config.toml
n_layer = 8
vocab_size = 46208
norm_place = "pre"
rope_fraction = 1.0
qk_norm = false
bias = "none"
init = "trunc"
beta1 = 0.95
lr_head = 0.00816
warmup_steps = 200
final_lr_fraction = 0.1
seq_len = 1024
doc_mask = false
train_tokens = 1121000000
Each number is 128 + 24 x the weight over its row's rms, rounded and kept within 0 to 255. Layers, rows and columns count from 0. Numbers have three digits each. The size before them is the row's rms in percent of the matrix's.

# layer 5 attention value, 768x768, rms 0.0231, rows 70-97, columns 0-255
107:110117137099136151133160103128087181113150168117130106122214128153122149091104100133082150117141138110125155108118168095146104107095106114137108101141142133133140160140126119129137149131124122137115142090114148168120131141142139125124145104158122149145159128120115135157117170102120135122129162141151144116125125160128102127149138108122153121136123135136144091138125131155126119157152101112125129136116104096168134107201139091072125177127143102133133150126156137083119132079120150158087067114124132107152153130145111155103135124128102167111117108163120134143146129136120172106120122088117165094108131136131084155154146113133157154133115128110128118085163117093160120127117115128079111133148110150128122127146138132095071120109147108100109129094136119122161122109151111
107:120148139141109125120128139136106101093120164090154147092129143118111115118082140180084130076163113139169093134100141099128114105101180176151164160107149135118090120136142115121110168078143089132135112102111130147120145131140104110090095133115149145127168129121146116177148130161142084130114129121140161126159141097120137123132135121126108135121145130160081152116124091155110125139192120151142128146105133130137108145134103144148119141095087151115103159099120082151148094194168150133125127139163136134133137140117107131108098121133119098128154121115103142137167099120122086129136126149147161157093138120155160175118127135132095195125163154139137114145112105091134102158147154083129090118079137136131118127155107105146149177093086155095120136107139132149102141126142123
110:116086144105135095106101144098106130113189151121107133119125160153123133141129126117144112147138097162151148135158094099079133160111111141078128129087117155081172145104094134152148105143154111152131181119117158150157137195168129116148088093115135114148126117109112145124140161117103139114122214087079130165113085116148137089124153086143099094205101142130097133138158114129101104098145138127122085143144134139105146160141123114075113176142138138111139115113123130115131152101096096091159107108117123144118135140147138109174136141115140098096108146166125140170155112137129106119130135164117118148123121131135099112094132139158095127164093109113158121118139101108115129115131123124120148098127094155103129142133123135133145120105099150068128133123091125145130157163132093
109:122111128137091136105119108108128160102167151104111136106135132144110110111112121157133105109120142095086112135113131140108122104116103089160147095113129126113099107113168130134123164094146095111196105111107108134090160099129142152129127128129126115129142149134175142124126101159139124162103110144118156086126116127106099162112134119078134183111149113082149122168135105191112146157088089140160184167133106122185105093142141134147102102143098111159137096151138108120141123126125110114108166149128176169145062123152084166158121115108100147105099138087191134177110076114122142133115152141149099113117139132116101130158070147148120122164109136088120138091124119125110178106082119157156163140115133187137152118107145159119180119131114105135099122113068129153120100150134135
104:109115136160173154138136116149116143106139087121134133143136114097116110142129180148112160159093138125110110140122129185115115139139194158147195165083115143133134114135142126141146115123134131130139132151127080103113119134089114115154137085075113138109112146118077209151165105131126168100126175122185097105144139115125139121105150181096103089101137119131134140141116107095141141149135120115104150133100121125141108144126124133141061125127117121147093112131115093098175133091119183129126141091166110146046141105110146117100130122134148146130159137156121115129112137108104133096130116143155102152116121127149175136132127107130124104122112113087160147082094159168154118127101151120116139188116164155098120089098128102142118142135138152118152101156163146119131155130146136
108:155138098119147152111096121105097141121125088123108136116044124126135120128154113153141082121132124112126125139142162126105119084160184115182129122131137141153112133110102146104150133104118109088119130132174092097111170119152098117150160133120107131131153109133131088131126098141162143125150121122153168124126101090124126115150117114120112166105107159131136117173117104132134084094135084115197145110130138153111106126126057169095145087143114113096170123125156204159123119096121152103147109108147133146108111112117137124168118122134142154096146155099132100148121126132195085112165129113147123149129135146146138145139115139168092134146126121111152118132111119117114146135117121115124091070106132102145122163140123173127110152127098134120085099139106132122125148103123140
104:144135097102158129173116083138163087161127133139120134091134163138149125154113143126162106152097091102178128138123123132121129102095146127116152101133175109101135105130164123126123170125116116143134126090104155153093112151138122127148092115117178149148115132120140073144107129106163076110136135133176094130170132092152119169154149152116135124129135127138092124136099120166146115111143141140103184147138115118091165109140084138143130105133140144157106121101108131134131116149130125190125137137155140138101146140116109140108124099124135120093106120108114105128140114139115128121141152131099130125182134136104147108128140129142141098155147193133200127099138110165159129093128142110147148118117133064136131132120112151102098173083146125115141133138102104145115158095099128
107:134187110098153113116125124134117122141097121125126176148117111138176088162132137124134138098128121135109094102133101126149127161116099147165122139107108197152181114110113121116144094133108140099172122130142138128146129088148123108146156168133108117173132147117122127130155105156146119141173099109173087124125093166136140091122143101131125127128139096146113118099118133100144099114139146157084141141129109187130165100140170135145148104091065127120073176143121088145100131104159109131117134137104136121085122136137108146152146104113100128120166150110150148158097107114089153127075149134115106136160129144076094098134123134124099149066134119142129124075120130123154180149118088128130081118151144134091106151126155111149086106175133124068142152145143108108084153162124108
107:098152160149185136116081110149173097134133163132092146151160104122129155082178136166110189175088128088144092161150085119173129100082110125115179111138076090195071145135092150127155191104095150151135115139109103142132158124143122163164116118125133133163141148147156132108146117148142116141133123156119131160079075159107131101158132137091133200112143116127122141080160127084140142124191099106109095142115103119114103107109120139133123168081163114121138120112146138126108129089146145110127148130130158159100127131100147155135124134121128166075105146115148119174151101135097107115068125171117121143132154133164139100118164187134119116100101131165100157088117144127151092090093139114133100147122120141107145143096142123143128120124121172130116145129111127113133138131143124
105:124103115136078152105085159144132134102144107113115166132125134096132113129137150085151129132151132128074157142128163161138115134128141121101110136119134131107075141185126170089141129173059186143075162087130079137122137138165180083132133126098146119091084101102086129125125124153142091084113099102114150144137170171122147108144126096151121107130128154138137107138113113118125110118112121141135146102158134082125121107127143119074091153134117114089150093086135106102090125185168108159214117121107120141086113113141134144149125149146087137132144089142088132120144116110127126174098125124150133106156094123115145143102100132129120118097098145152137109139152161171118140134144105098161138116144174099128095115104145137128134155126176109135099143121126130126158144177161147
105:098079144144126124121126122136134144115155182106151122145083148113169155112120115120147124116107140125098102107145121152122090121114133152114137070095137125097137131111136114135190124142105148080112140111144145142092083145103120093147156138105129125140131140128095161148156154125133172135092124099152143132106152096108156156123124105085084126120083119115140123086123128187127079141142144130083151121145105090133146122158149105146142148174142141129093057085153142136127155158135132133161137148115118107126155161128137109122144109114135164103099115160135143148080132089148112089161097119146208151120145142107129079154136112126122156114137089109139145123153126109104157102095159095134120058085164106126136150111135145182127112106130118139144105125171173126130098131095161
106:138146122112134108156153125120114119141116110120144124144075170112129145099115120105151156158115127136127153127131108156109121147139136146080114143119139130143135147176137143105139151108117125117135109115150122143156129110137102105112100156122151107135099091124107056116116102077177141134129175087116145128111108148121133134102071106103154118140125078088125141158142130102163068139142131150155122161114092076129151095139140125168157155093108154142148107102144105112134095115143131083114134090091107093140131123157108150110082146139063119164124099103144120093118111159119158099122146113113136116104128143105141124086133106140134119098130121108130129166103121124116132167093148135106141101157169170137138067135166152136133150124134111176129129160106086126129111134149150
109:133128173131147095106126092141151135098174110145122084098114117101144182059131080129114101082093107112128119175165152173116123134142132120114098147120084115205126110107132102097120182129105103112099122124139121113169142076152098114140123136142143118114146090082111121195176136146147184174133116161142118105102098151125126150127132084145152113106146161131118100109137135116062134157124123120146171103158082116124123123128167154120158112130128123128098151143138126136103121090123101135154142132162132150118128113119166175126106129116179114100119144115115146114153142126128106103099128132145113129199124123133105093140148120171130133148157125158123154141104124133166156118141097100117125131127140123082134140127139115148132205102116102095136160110177123139154151108134142
109:110098105085128124113113122155105144146134136110108153106142080136110160190127114115089153156100081127098107099144104112124132125138155100112134102121105114097114143156084088111107100099148106103073097177157112118119093131153149118127093152186098164105165145123129141142110122117124130119134147146111130124079149086134107118136110099131156157134086133124124117102092133147166117138171109202140124147126088140180164140168132131086112139148089101151123151139120090122096133108124154146163130099160170106166139137116186105113109130146119130135104149141111102148142131123132147107114160166126136149105128128123111101113137131100169154113123153116172120152093133077102145105095166146162131148133164155119121123138130154145083123111136104128132123147134106134124143085101123
105:115116125157113107133085139171143109103131114116127109146173131104146132108143084122078192095131122167114124137139129153094122175151099121130137162142120119126142138124111109118169157137111088135152141084102112145117134137138161161082117140087070118109136164104097104131133130172099106123095115128129138137139129152087142120148158113139109155143159126151119140124123178153129097092159130131094178172160147103141114155128138111155137088122161104129131154152138163124155107119155155099149110125079114135144065137175124134128158115107097081154133135118122132158130138126101137074144121143111159099085165144104136124119143180095130123133119145168138117117103115105182085107155123103107104116134131099099119124088139102170158142149124139146120118116134123149074148113137166
104:139114128111157153133091165120156096138118137115102140185124124164125112123128153135120146179119098115083167119099093143121074167147142160133151139145095196140113113192143149123150114169173168163124111115149142140114103136110140188147117114134141068168124099154126097099142081106108172151109180075112137153099116123154140114140139083181179132112133113115126087138142133132131076151091126118109128121138096123128125142140125135115134120173105077158147112148137045094140138126128094089127108145134082159133127129116085121095156137110128118127148154186159131109157181145121134170155120085155122152126130120149155141121109137117138101096115116126131152122101091124130133082133110140123112085109149133148116150118113174159122159128166114098136119135110134130129112106146105
104:129129098140166131098088137162171112131103130111119121142112100073120165129113088127122168109164134081136136136125148105143141150135121136091111150139135119145187122126085111142111182125159123149130130122130117104117109120115102127153131125126138133153105130122170111166093138133139120133111100101136134131116143120149132119155162139116114107112109108108110137122138104122111132176038088125143167133152155090100160147160117150118106080129117111161107118111091135122129139090123145110083148115097120120148120144171140116123145110109142147142115165120095118153143142088142147150100103134050177149131130146106127128099124117105111119122124150135106176156123129104123113116105159101123115148096152063141079139143122110102136170131142105141134092095125134128127164162146134
103:159101157140118163131130165151106116106152147153148116124098179103120104099107119104144148141091120135122131135106163108111175121119099153161129132138162111106131169162167107128126057146113105183082115159117160098136103144159101160071071133104151099130143135115118122097139112145115124151130111117126095108149144116155099143116152140110082134074133124146124145115106119133123151106150101140126121113125145097139109109151110157126171116153132109101145090129105134170095100138157148142141120149114100121164161107128126117123133117118130114091135149108161173126133153148112121145153092136134132126106115110129139162140113136117142101152134137073111159109161114147124085094115134125167095100151160105146104175147130172131158136092117114149113128120100125111153149132130126
107:164163128112116126086106103144109104159154096139139128124116126076109172100136103121143125135140140107103202118132072123104130113095141159160144143158140091132172109145106108124159113125105162119157113158127099168163144133118136129129111098124151124115141148130163141114153105127098121121115112109106109106114108134115097136102139140092141115132121122179145123178097110139096130125141149098147145170089154083094123146163107116145111131123109149097150183133121170153089121138134134163131112132093108107118132131109152112143136109095141130108153143124109133155152159143137099118133177097113127164131154152111132149188092132141123151129125169131128131118125138138122099119153135140099143151126147141097125143116085114110117108150132153068132114167121122145149096136132120
109:101181126106136102097160156139140098122163154131115141156136139167080159086162125152146141163130164153088102099142073128139153109144106135143140137140128162129150107089131107178124156095128139120160134160136129077066086137124102123078115097137179116128113124163102149127120126088112123131116099131101151150131095115143172092147132122133165148126139151109098129094111107135094090134143150132107125095125167079122169129118110089147128122118089141112129138125143123112152131121148089112138123093129131106132105139103087145098123147130131109140115144150096119174141132159115115135127111137126061097118131104086142131130074136121120130127102117128106150097144124155105135173117155133131155141137118111151145105123136160101173115124090123076154101137102066137165123125107164
107:135086103132181149142134132122104116102165140131158104132122090105113166144142100142165104150087132129155117122103115136125164134156083116129107114139095154098138114097107181139125142101157142125148146141088087131144123117128131135116120101183157171150148140149168114147157092127140118111091099135145119110143134138118131150185152112131092132102137127150184105103142129165116106113062125129152100139112101167133191145122132135104112167135146110131168135131103123138107140187125089107182136129121142118131151131115108133088084121120111115121152103163126147081115135115104113135180132149148122145118174156161132183107140137187115143143115121126116121125161147114114099113099140137124089092095119149126166107119153131131136122161150110143139099186168118135159088116103138
106:140110126151162107101102110108143117114145091114149107134120117139148097133128108115160096133164119144106078129184110126162152126155119097109102138132120187088139134111127150072118149130121086156080135122135142120063120116098164150138126116105108124131122141105113136163141136125089107133089109145096102102118172161126076145119108122144135114175145078168109153142123128108103145100146133123163142149125132105122162133108090123129122092113131097156109111133159126141118118124087138099127126122161079141133186127119145106116110133128112152154096129097104110117104131105114118066094131130134123094147130100098128162120169112130161180164104136135094095123160153149110120139152119158147131091151114147109139076142109141165154108121165125130096151122143101143069114106100131
104:139136115161160152128169111112096129131152128096110118114079124114123088106120119096094132162159136106107184168170105118151122159156130128126085145082101149100104168128152136149126088143111091152157131078126165156116146155189138125178110158131144119125159121149130125117106129141176134130149138131080100141136122142115143129132154125114140133163112101137170095164151131147129124130157146104140160113118124120121138126076104100144138108140115127126118102113148127137079176157147121147084106144151098161084141140141130152153137136122088143178152141120100139144132162105136097157129157137132147158143138172166168154126134112122141137140145129148145118124118145138119206088056109134190126092082101122123174150123119144130144176127117119168097110107120158124129115141081135
106:101111126141143156120109111105131133142105166100125124140153122115163110125112138105162146110170175181111128104109134094125130112096096098077158115126109153164071123172139116128111142109123130143102133158127109136106176152111154090110088143112088152155136128136086124118083124079146147175130106094149103136124116119148126135109132111114138139148126149159126149114132103125126109133120105146145097123086125145098116110100138171134124124139123185116136116132132160151072136077131144155141135115137132103139172096136089106107130179077153103112182119109119145132127126145117110110102138155106119110117119135101162124100101165120119149121168161153088125145111129105166099144077165114129146110104132074111141155158139152101124109161140136160131101151155081113105122085119106
108:127144163107116156102104128117140126098132110123129104180135118110129144121103090142094078147096154146119098145099154137138144132103110123159140147137165104104170121152098141160141135092138141172138123145167112132116153142128094145123153125131092126101169095125128133162142169145118147135153164106143131116123132118127142159156112163122066139116133123156128178168136164140110131135145118142128146149098121090151133115116121128128134041154140192154105117116131118141144169119209141132156103115075128128156115153121129125164155144109145076092143127135122125114136120109138143165139121079083165132120146121149181114161148123109160124100120104116086117145167085163116155113116099101141165099087114149161132113127117112114132149114120106118131140146079112106076123138142136
103:119104183154152116153194167118146124158139150122096117117138100143150118118131181134118116077129101166144099141142117109096147136156147123139050082151149131167110120126160138121139107137142206143129094117143133146117116097123167136129154099138107119137145116140111105132086155121136130123135143136140139156148081103172126096109201146095129102083112134104159117093098142155127143120132156116148151167105104135103125107145147103134151143136125126125135162119145146109123137122137089115127140137108139148144124103110111108136163119101147152136150158120166125114167158174114112085115084145132137129135160112097131158098112139111110117162110148102112184122093129089128145128126128119140097116126134124145120108137129116113114126086165128071135131166103137127135154111092109
105:142117089197131123145169116138140177143198175120144134107151114120108161105145086119179138093122135100095126151121126098147145129132124123138152141131107150101144133146126136130104145136133142208104092131134102147116108142150131082117131104087148119127127138101110129123162163142126141164116135134117137132137115133153142096157128116121141145122126132098107128125108168083115154122121099145122128096174097102122119121119137109083132131127074172133132086125147102161101166135130161132132146141101134128146147148154124155103107113141168111107194133110130111115141118144122165136121094114123125094113131146095111104156154095138147115128123178134138140137090112099126120106142109134134121150156132147172154076158113140155105101160085138147123084153101119134118130139134093
106:144167131125157110144140114166178121106141144160119109144148101075124122125147085124126091114132112110129128128115132158105105138129144152106143136130094136092121145097123150132160078132162112112119174108158109112116103156112135135127138136120096132125100101103132130097112111111163108141104095090098130149155092156108095168154081124088081096129140170115115121100116177161138150161132121136138113148084112121151106101134145108148119129119116135125119125154142114125115085120197139146134097145129134112119121094110114125109126143078153158082119130117136146115114165117144114102113194104092120143101125107196124119128124087155190113122099089109146093102095124128136128174111159139112168122126138152125122103175129109150118172140152075139137128099094135164118100155132130
# layer 5 attention output (transposed), 768x768, rms 0.0289, rows 70-96, columns 0-255
108:133111133133158135153173142090080156123132141159132130155145128146114113094145066167111132128115119169152095097107117117142088129144082053115102072187145127145122128133078136093142140125107139127117145088103117101129127152168136141101141077135130096103138095154156125147100162149133173126140192134115107137119147094142131109155150114169147144103100116141119128149093102148148148136132147113136100135152128153116115134122130116116123165128146126127102163117133138117143142166145150155098120118141146109116155156091140131123152109127138187155116137173146118124136092136111157116110148100138180113131126094132115111124172135161172138137131125148180108076158146146126108102095089126133099087121128116116120117129173143104071117064122105073106106059109145127149109141112134
110:122108154132130118124114102122112130122134184092133144131165137137135149153125138137120152080138101144137101123122105113157095145149153156147109131140151090108126124139138110100163189148154066115123116091147120134091155102120120091146130111129133144130142127180140155139125126108144080111137101148145206144135149128125160131125111140068103129118110151142135129153089114107129138111152088131112136134117144115148088127163106112125111147089124120118105141104107110152168102173138144121146140096105119159118113142120112076119136130140128107138148146130132128147156110121140088160145128140150131126120139139115133130150173128127125141128154143131128153149134096069129091133146152089154105187070090136112100139144092151142117113163079150149136157136110139157089163119109100
111:090098105080122142142158145141143113146116128162114134110146147115146118147142126152115157141129103126167123101155101124108144150095098105103119111117137122110189080155151185117132090123131149125122158146095119132121078163175140158172107121172079106097110117129106120153133112055117115136125188130084113157104102142134146105132159083163132134149132146138115153146158143120088076125124095155146113126119110152081112126106089116153146151109118070126125115137145178173117167109126127138154077141124125139133124120149131117095111116158142116108111116157098127116149086151155080140104131143124099133119123147125147148135116110139135135169102107146133086134100125174130098115123167133138134135112109151149135183149165172107148110115114125122148173135142146139139126168111137
109:129155120125066102065065087121156124136111138111081137108108130149150127098125108148119127126111126128125123107146151134154117109102110117143111113151114164119090140153141141132190198090131139147148108125153139159111082137121141171164044164129102127150138157127139130075102128098070122172108124115157115115126095120135116121111132109077112122125134130122162129135148158161125152157114102107155137139190158115210148138136148130133129092132112118132168119132166103114162136097127102139123081115089137111115121140177140147153167121083105136091103145103171112127159112156160168118102105139123119083126127126136108128113116161176167135150165131088097118086147107115149190155114093147123128087131153181120150130130124136142145146136122109122107166118126132129113111059121131
106:098127140139131139174105116138130152120112141114127166147076152064134141105125143125125120128149087101164135144159121104087143170126172114134123145136107133150140136160149128158142100145125141160136146131056149113124119129122102109135140130066145154127130107129141182160146132122156148085085158105150084100142131105140122124135170117047147149106157098147142141153120136126125145145192135137147105123141093108123124145133098105148123097121135093092125126129128085081142130121147197100143170097133137162118165112150146153151131146106157167152190088165132116133111139102132131100097112115142100116103160153131128156142128112173147112116113139105150180096114150138131136111113145139144141140156111130126086119147134146124128134120162137095167152129161178145089137124106103
110:154144116149164120100119109105114108127127149122140164105130113129137110127116118176143112135103117153149190176132135127139125147117159152150102124142149140168152089168120137119110154144111141139114131165101065096125132155120103104158078114198068090136183075107117122112104101125135163067151117169127100153155152124124101138159136146122102173132109106153188113117123107109145123114110106095136147118113127119134105147125108133113092092172069102132133130117115149120125126147127136151163146113094126106113102128111141115138151117081125075148130136133132100128117111130139145104136128128168097151134131135104118127121102100137125135127116082135137151125112105112146149128099130108104080113138164151092131148135101143126115105136082139101145102157082155117121121092148092
108:137140111177110126132136124092136119155138101154139115137129100117155119157145101095132132127132130153143184141072135094142147143119124149127122134124147121135139119142128115134140175108121083145125123047152117124162127177116113144162117098141189126121104097095186146152127156127160126082160100169135104114172119123151130138106126160117139121130146094121116126101092131157152133133140110130106147119113127110090133093087034129113152137119156137145070111166111140124142131101135158128137132138096132155114147103123114121078118123170118146140099124129140124112146089133099105123120156126130098184133109186157157122124142133139170116138130168087169159115149133136124153113130107136102127134103162127132164158119129156103114130142115118146116100137120120116134127134108133
108:151175116092140092094145111141101129123146131169129132141127108078124081150165124124196120122102132155093103113136099165174105163128130148136120090129119121132165128128092121127129076172129117119171100158142106132108133082107094125104151134144093148155069153130115151143125137129166123145123112131123100133108096147087168104084156122093151129132119144129143135113162113101139148120103121132131135138128127122085120119141144144151089108133140110143111162122134150159134111142151107086099180150083119132152110153124120171144158156124104133114129124064159132144117100166105151137102150118127154117104167107106093130138161097135110166071103149159169170135094083141130156104142050142096123121141165114121127141125146099142082085177146117116120109109123063096130117133165132
107:174149128176131130066085096136144101107165138099113144154146156121105136112154124124133169149100102089163129121126135120181169107125124089181125130122117115143113142090060177129142117125121157117107139119093106095149119142146130169074110150127120100125102163122149106149162151144074096119129131151125131101103122110116139111158161162113083161137124083090126169152146144113141161115155169150115164153161110123154134153145144181157106132126129130148127116140135153144137166093133176133092069133140142145122124115124124156129118122151131118100102141121126140139069107109142168133109166162157150098113131122128114105132114106157079122066133060131157142113152141123076085150098103078133161150130148129114137129109113100088054150101148139156138150120155122141114146109080154
105:125124103130159073095114155101127104130130127150105193126145152100142132102113130116173123125127115123129144121134135146118132148164137116125061138099114133125119170141142149129157111152082102126096154114106083105104133136181120114119160119114141125120124107143078099088100101145122106075148133152146109133173159149139148118130116153114124140096141146126117116111088131103088088131155097127123111106155144115179127127109120141121136149133143130120152112111131169091080107102139148130176172140123158102129151139101141129139144133145124121148129152140123137143112113085154151136083104151110083180163083119120122126113140132106130131117063133144145150136118155114087126114177090120124150108146154144165122138114136119111136119139146125152136096132131111128102137159143134
106:116026121174134148175156126096145161163147146139101123107110102109136131140174129107160096131123146103100142119130139140118113106122157122124120085124135159111137111149123109139131124140143134085102158140079144134118123135148124156169118113108147118141156127102098128136141141098109119128118150114157147144144154136094145113137134126157109151173150096130144090129127109113118139135127121130141082154189120115125138115134098129127118143145124158139082099177120129122083164164147125150197106099079110093121140135126151127124125116119116161122153123138105126144104117102161124139142132115175149157131143098162139140113114134116117156104117104140164140118127158071117131134153155146122094080133125091112128143142121138145105119132149110156165156138139162108092116142134148
107:136101116107143111098108157080120141097176133153149169130119143149117126113130123110139139125111108158150120129089125137118116123116093156088122108119109112113154115087133172146117147171121123119106139144146100135135171155126105136109125116124151120085145134151102076132197117111124132159104158113111125119143150162116151100080082091156166138185133099135129157132090149087165096125164089173152127154149104092127111092111148137114142116108067088110153143147154107132117091141142110146117136116150147135143127117124127099104103146130088123133117136134131142112110125169105149129140145106122149043103166099140092113138120155165150137163160124115115155141147127137118135160110122088113134107136144159138137122132136147143162102106112165146079150157113084142147099123125103
111:127184124092139127122156124163180130129155129157106122100120133108163138085158109108169085137144181114167173181093116146090130135107152106116136126113107120168142114117135124131122165138139125146152092092137135103165133124139098152146132129180140137120125154128136137145127186143129148183138085115107098110135129102092136140146098089121148143096112151099152163135129148107110128177102144173161152147140136136148131109117149131142121130147165101137143138108157104109146121187130147102142103125116137120142152131132103122085103127138149080148125123100155142117136163133143130146142088103137102109143133069127111129144138123114082134153155133134103173119149152118141110127156076108163110152143122104144125111124106124132101150118105059104100126118132110130101129155141114
110:178080134095116141162103160181115144127117116124094160102147094154137143157120140118152132133146123122119091129100098161144107091139108093131159089102133118140083138147097092112076167091110103113132150130109107122135119084149145102135155148190149100138140122103127188138138131129099124126156132136129152142083118136144108137171143093139124137155154149124118135134111077103135100108173094161120118145136157121144182107146139131132097166143106093144114173109124144119136154126107109106149158140105112163138099139122157102111135123125162146087125194202115129141112153120140163117108120130116103111107105100116074135096119099135153115115131164083154134124129157090140109135113152120130102129130105134132146086123164145097108119124107146139122087118103103105112115112133164
105:126125106145086125176091150141146142111111080105159034105140111140138141079115094146110141090115091140142157112152130131133108117138123152140151140149131136117137131154120117079169143119102152147124127091113164119146180126143130110101138149124137131138098145071107063140103143144100086118101156135139135147150104146062155109133161133079127101137171101120138110106108117126121116119118105119081098166110111093138102137114124117150135160107161107120166111104135121107115125107100103127091149104087124133159068159106112152107135112141130102150144131123130122102151131120117154158152136123128138144135161123102125137126135159145109150091133141203168107115139084126142108151153128124117142149133099133103154110118131143120133163152157142108089139166102195084101146097156137
104:163116111113143140150116156123164134110118144098127134146113130124133135159108119136163135139139106143113139118109101179116091145125115125099140130123091138202121119182096132134134140163129122134121159127171154123098086140121120142135095137122151098118123117120094110125149128141108220144148156118143167143108098138153103123157142113156132130111119134139153099123159152159122128178069111126113123120123087079158093125136162137129138114153118117180127134122180060106153131122107136126154110137126078151080148132135117096138168108142156098154124127159136131107142165155136117174140099113126151119200121160164132124118095105164174137093122157125171131101119161147115112114136127135119093130104150113155140098158124114133129162103120109156149095162161113112148153158110092
107:137157133126114128088095120122162132144139113127085123091137149121122137114098114158146191120138131108133142152124119150108114081136127100137118121126132096167159149143141135119154164119142135120167122114158102154113090120104092115167114087190157133137118123154132142117136144091118101142132098134121114124123131146130083157145155154123146124133121094094125138170167105100121105107079090097123133131146098113149154122134157120085134072137143090103129122140122143134121139105118162131106101135106133082185156153130117084103116138127131138151122113119119148144112164062158144167110125128085144126107152106119118146070132111092124123124113172180126124158125139082091128142145137120134136124164120086158126179143144082147123123159114104086163152088081149140154132118127164
104:166162110115148130144154136138144133081133177100160154126113173142148118097133110136149139125133148096099116122099090103123144127141118156163107183172190107106113113153181090124095130134094106119088140142104130150107117109117088122092134153125095102149133124147123116132091149129127167088122093102139076114164082125141176109111116143170120167108119104166128142145141109146158122124150103078110112121152117066100131125081117165168108103144132145147101111102121143171105113104166114152134125159141145141161124122128131139106125101130136125064096125129125130103112150131109132114150128170115094112125138126148142112167096147152168145135087141128156093121132120124173107093111108139182088090119113076136131141109136129139155123104134146153100133098150128105144095131099129
108:128148120110112103070099126148124132109149116123158121094158096120190155092108141140117076127177152145093125148169131138121093098113154153079145147123129122131161126128123144144113130150088111103113149173197108128113109126127136117132110105106139128111158120139136117081167145151149094128121173158120132117122127106083149109129141133110142143114153109112124172133083132109122114146117166132140121131080093133108143108181141123123162144124116134111094116127143160104103140147096131143146092167179108154118106113099154145134123139103124099147129128087092113148159135126109114117141167114114121116114142143141099150154093145138126123127098121120151130169143121138106160110165144180122125172153145130128132162063154160123155130082122131112109146143152144120148140128120118
110:131147152165133130107164135128143130107101134140097148155138154149131151134137099162142155133162127119144133113120103166152137147126124128118139139105111156117114142055138154109114139118103149133119120138150141099107112073177115111096114124141169112108155104145129134123164141111159197140097138164124109093104154138169139125154117152114150108122163106126122160098114110133100108155099105094089115142119122104165101110125107115098107114107096166159166135093156149137155149121105136121121124150127102085117131143104131132089135149110141131167146132110118117126109129128099116093131114137175117151110111143127170127117098166138106115099123101124147140126133114161107149145130120135097154141130132107103112110112135133123170090110117134095133125102135053145139155110139127
109:136098127132120175081165163115144121116130147126185129138112098088140093152141107132138129190060131102120151120145132119128116079106087059121138133147092107106152144133094129092107156105132114167132156125103109121123114116139184108153112096076116142123145136148130106128127144106087123099133099109164112122182146097121154137146142104135096125108164140134168135122145145165130097115110126132125114106098110147146168150129133152103126136122155081126127103102100146111143161141125092121158155119145121113119127141091138120104160142135151158099139107155121147106123110097128136096147109131141113104121131140109167135120101148140119112119130124121141083161110109124082107139126163150164094103086107156125131114129115129100142085170176114135144160179148137152098134095111125
107:161146121148175111096105113135131152176147125126111118194118115124101127142135097125143125120138102159089101148146130132174134077137108101129094126123155149095116133117118099077118149123133112132170168103155092128139148113134142147132145129109117140153138099071107135127094188123145100127084106161081100120105146150133133140177172123185133136165152128118159155134146151138097106162094126120143098106107106097134116107163084125154120074114132061127117084166128128101093112122091117079130102125152068149135135148129150125176111120158130151138126144090118149128156122130147124114109145113144139133131161084122147141107140115106142099160124166139121115141132103156120099150151121109113110093149091133108107112124112128135141097101150133165097099122159121105116123119103110
106:161115127128136097172120144116106168128129129126123114139123150145144103160151106182120125183160133116105130124130090138155114127106100108129085125080102160111131122113184141145107114159146108131124121067125123112089161122072139138154152118150156122147161131143125124150126102153149136111104111145135140184147116124123139173099085135120112127169101139160126139127131089155157115120158136154119163134107165122107096095118094067141105078116106102117145120117109157142104175128144118130112125146147083124110188131141118117121101118121095098137152119125099142149104136111163117128076143144133138124126109126115121149149139125142150149105149059115145112138130191105161153110093135105146097096102100138137139135165092109145090140149118104165146170139101153148138083123140084
107:078194135113136122103133130138163138105147138102147093135162133142156142137127150103106127121156149125117129128122109137078123128132093111135141103123101162152097160184105124113113128101136176137100126133062124110175144110096123124144097125085108149105112135099116150117113112090159135156102131108091165155111158126133148145169161116106112110144134130103082151119120162073122121101143125127198172127101183112108134116161133196104097121110151140136145111149093140115108149100133135123085101078134127155112152139099107136127118132075131124125189129132105143157177145123142118154143142125158146153104102156108165092099114120136123146148136150147098127137146140122126143132076154098117115120117093147102147158078156144095185091104135097170081121145165130125134129118153130
108:140121156097116124106135143114109144094090129114110136149124125153142151106133107152148103121108095125113080121114098118145120116108104090143127135113171114133134081158114141127149114072139126153131122136103128111131141142099122121109159113135140122091130141157130150139130194144128178125140130163117145160146115152056112121132090170136132127127083098159131141166104129118089134151120104107110134123094056111122167127135127122164134082164153165127113138148081115143141144140160112141123099097115131128088171144108138108113139144121132111116115138103145110098122134136129164182109134121089115119091120136125117144141142147100102141087119106122108104134149148123112131115151179101127179101134152142129129105139129109121153151133121174125135128117157121131125131141127118
103:120094176118140128122137165118174121114072115125104137127128142167143145113125124144105098146140114145141137111151068142112117146114184200125111122165169140148141122120194146112105140120134177106137110110103111128132085090110137160162144091133127163109096116098131129146099127151130132149113121123159097084124103143146129121132165119142107156149119126148159092110133129140113088146115120103127158134121121148119140106136168175141132114109079157092131137109146096137156132080139109121140086091137139129168089135130097123131141111111169115167115148130129136130146124139148147085096121131156153100150143130153135100130108101116117178143133119158133140123115119179124112099146150100123100105127061150125127095129114155168105152107098126076153128132170113136150119093094111
107:150079104113142113155128108148140137140125166109105143130160140169125127116136111121155152142117162142097127169133097109115152170074107136135131104133104135151156141120141108083134146115131124122070128157150125137142156132131094130184116106096131130108154128084123132105146146109121144112118128132119143143094121173099171130189117131121152111152130132084125154135150146116106174089144120159122167106183114107125122114081136113112139157149125176127127072127165089157129109123133136132102131143125088109160140154143129184136127119122125134103201127144129132132120122112141185130117112132124102102130111102148120128185095157126116106160128146141126091140132122125137149102086108120088170115131110149140147081144095133124169084155073105130096121153106135102107100126146116